Part of a small language model's weights.
Size: width 128, 5.77M parameters.
Architecture: rotary positions, untied embeddings, capped logits.
Training: 154M tokens, 4694 steps.
Each number is 128 + 32 x the weight over the matrix's rms, rounded and kept within 0 to 255. Layers, rows and columns count from 0. Numbers have three digits each.

# layer 2 MLP gate, 512x128, rms 0.199, rows 501-511, columns 0-63
155134081213148111148074136090154119124131198102143102106103127162166142174149165120063140154123105150132072146144113166043181120105168168150154174141124143137114141130144092189111130114177117
110149140140144143116164080098138113131127135115132126156173146102103125134091137123159192124091099135125140142133163097118104142104082130118104102157122106145114124149076153128134145131143114
143152146145133148152144177145097113094145133134146166102116107184121073118170142112158079074090141150128169130131090125148093111136154136103130138157126156143113174134127123151136107161131142
088133096166131126088123133097108134143152136117108155153129095170130147142134120117106123130148136082159171088129146124145159141137117134118115120137122095141163141086124125127108129070108131
110100104146134155096138097097130169145162188093149147162179130150133156134140108099179146115082086100125095167082180127157097160160104096102071154095153128165130143087121165102075127150164082
144107120170063155141154120084144167111116081084145154139125122091116095116061197125156094187147129120083097177159158086120101123154178162161141146077111105133150126131145139105052118112145074
124126153158135134144128135123147152130164101107109123104151187095140120106113163127135142101148103104108168160115157133126135112099059099097141085130144207167091114127147134075076129174122065
172164141136169130184170131167102094154119136087174086103121124151158129167125178104106155100107132139131099173097156126152165111141138135142134166150133135159154036120106182095122126207125100
127138112166068131131162175176128125130100113150179138153062158090153207088183152114089147155118158126170129116122113129173079108165185133165115135103127180103140163167124104158137144152107115
112106128133159150111146150177061129081107151090139088142088114129069099099174156157125047158060187175100139181135155065144124116095178097121121157104143116111139108145135121157113092132166125
139171094145156099149123133164125141111076102155128094070110062085120129174185084105092175071138111076178091118143104184180083158189119147074126098141083123134092122060100121142128082136135111
# layer 2 MLP up, 512x128, rms 0.195, rows 501-511, columns 0-63
167149113182157106163078104092102114102094136138116103082124126130118139121128131180086174136206154151084064189138115210037184092127119166186152156151119154122191163138106091114141135064176159
152102103139108150091143142151095140112125111109122155074154132127163111159169099137148153132146108140107073206128071143156106097139108127151127129101134088111199102144152097099121135182115129
113116186149138109093162113078076111116102112087146113125101088068157173088127098187139153097141128066127114110071188132123133168073105054067116125142162084109150158129079118128144086127153146
120097149130127180116136057139124166110090153148134137145133116145123116114094121170147147133088131085126116116140131145126150134155151115119149116101139130126143109179119122179121131191123118
141110103155143137114117160125127079165192187164101079166123113168118107150184131140063138092114138099095165089126095113122137134139129086135147139159134108083137135118115143104161110104101109
120178164195134122153123121079113179131078094133098112116134057126104123141078093133139124153088130155154106079142125130167093108055130138163121103142160170142134114152127099055134125124130102
086120141152182083147120169100133136124152167143153174154117112137119099173111171155173083149163134083129111175097193078136168038132123132145098111129099150153106127134128183116125118134127131
120120149117126111149100078124170112137112124118169134094104176092149124123106147102107158126106114173134105180081089159076133164125114091125106165106085109108130116083119113134149154179086096
080153132141186121092134058115116116127133120084139172133145106199075174131134099149132172152145171138111125112127118136080112104098104128075161087149125147127097121176163071133058143122131153
065126120124157122102116141141058115112080134132169077151120085159125099114144167148130055129074201170106122158122187070082137125146171127102108175091170127106098109136115087116097098140176144
087138125138143164174124144099170154138132078150113162159147093161137073105103098138109123171079106106129119062132119148162159071130100092103081176180098136081123132133116152105098100126069100
# layer 2 MLP down (transposed), 512x128, rms 0.0854, rows 501-511, columns 0-63
123146118154097163149050129159132028142142163067094161144145111081135142132110128099108174097129113154143079150074080107069166112144171087098120147142144141148110166107128101154098100112200100
160173114146148122104170128144126130131143139118130173074137112104135132154135092117135138135111117092135058187138145086161112093068103094149110106106151142089207132172175146077125129192095111
144097127150120181111135138130167150132148119144125154138115135141143054107137118137137122141109142120137126090155154097097150124131163149166113126154116157143143164124136150071141091101107115
149125112087102141165111088138140101107169096153126119122124139132167089159142145164137135169124146132157151122127108132085148124114135135146139131110148129132061104162170153081149169146123134
147099124145148115130101146139166146169170168153072035144147150118143130181150147129098138149132075084093119108146120118131110074104121095119165174119119099057111099117137183156122126105087154
099080112073128161100144125158130062091193159133212080138122173113145122165109148147138123165129127065130161156149092099115143160182113159089107088170072109105106152067133142180173175151119163
124154139154120173115124081106152084124152078097099141150173140130179145044116082149151186154139175162096142108152171144096125142129131150093108123137173124104144148156117163119140140099174085
164156130081159129224135132163130088139082095096101129132150075134152115153172079097095159076134145096099111108111118109168121132090119208177159150144148151130122090161081133082176081155114148
093116190107159120099153141135119061112146127103026112149110220121163115104112172104175102126114073078136119133154145103147117163195092144113118123118158099139100157063128107126095100114140154
155131150088162153119101129183105157092152026119100115203116121124095109065122103109168118098118090115126157118136094119156151081154120122141107154128106131123078131178103123166121133086124074
133104064164133124114135149160156175094137109103042091086203255138194102140124156127166162144105147134103147144126158162107122192068178102168151096127152173083130142130109135129179102077151150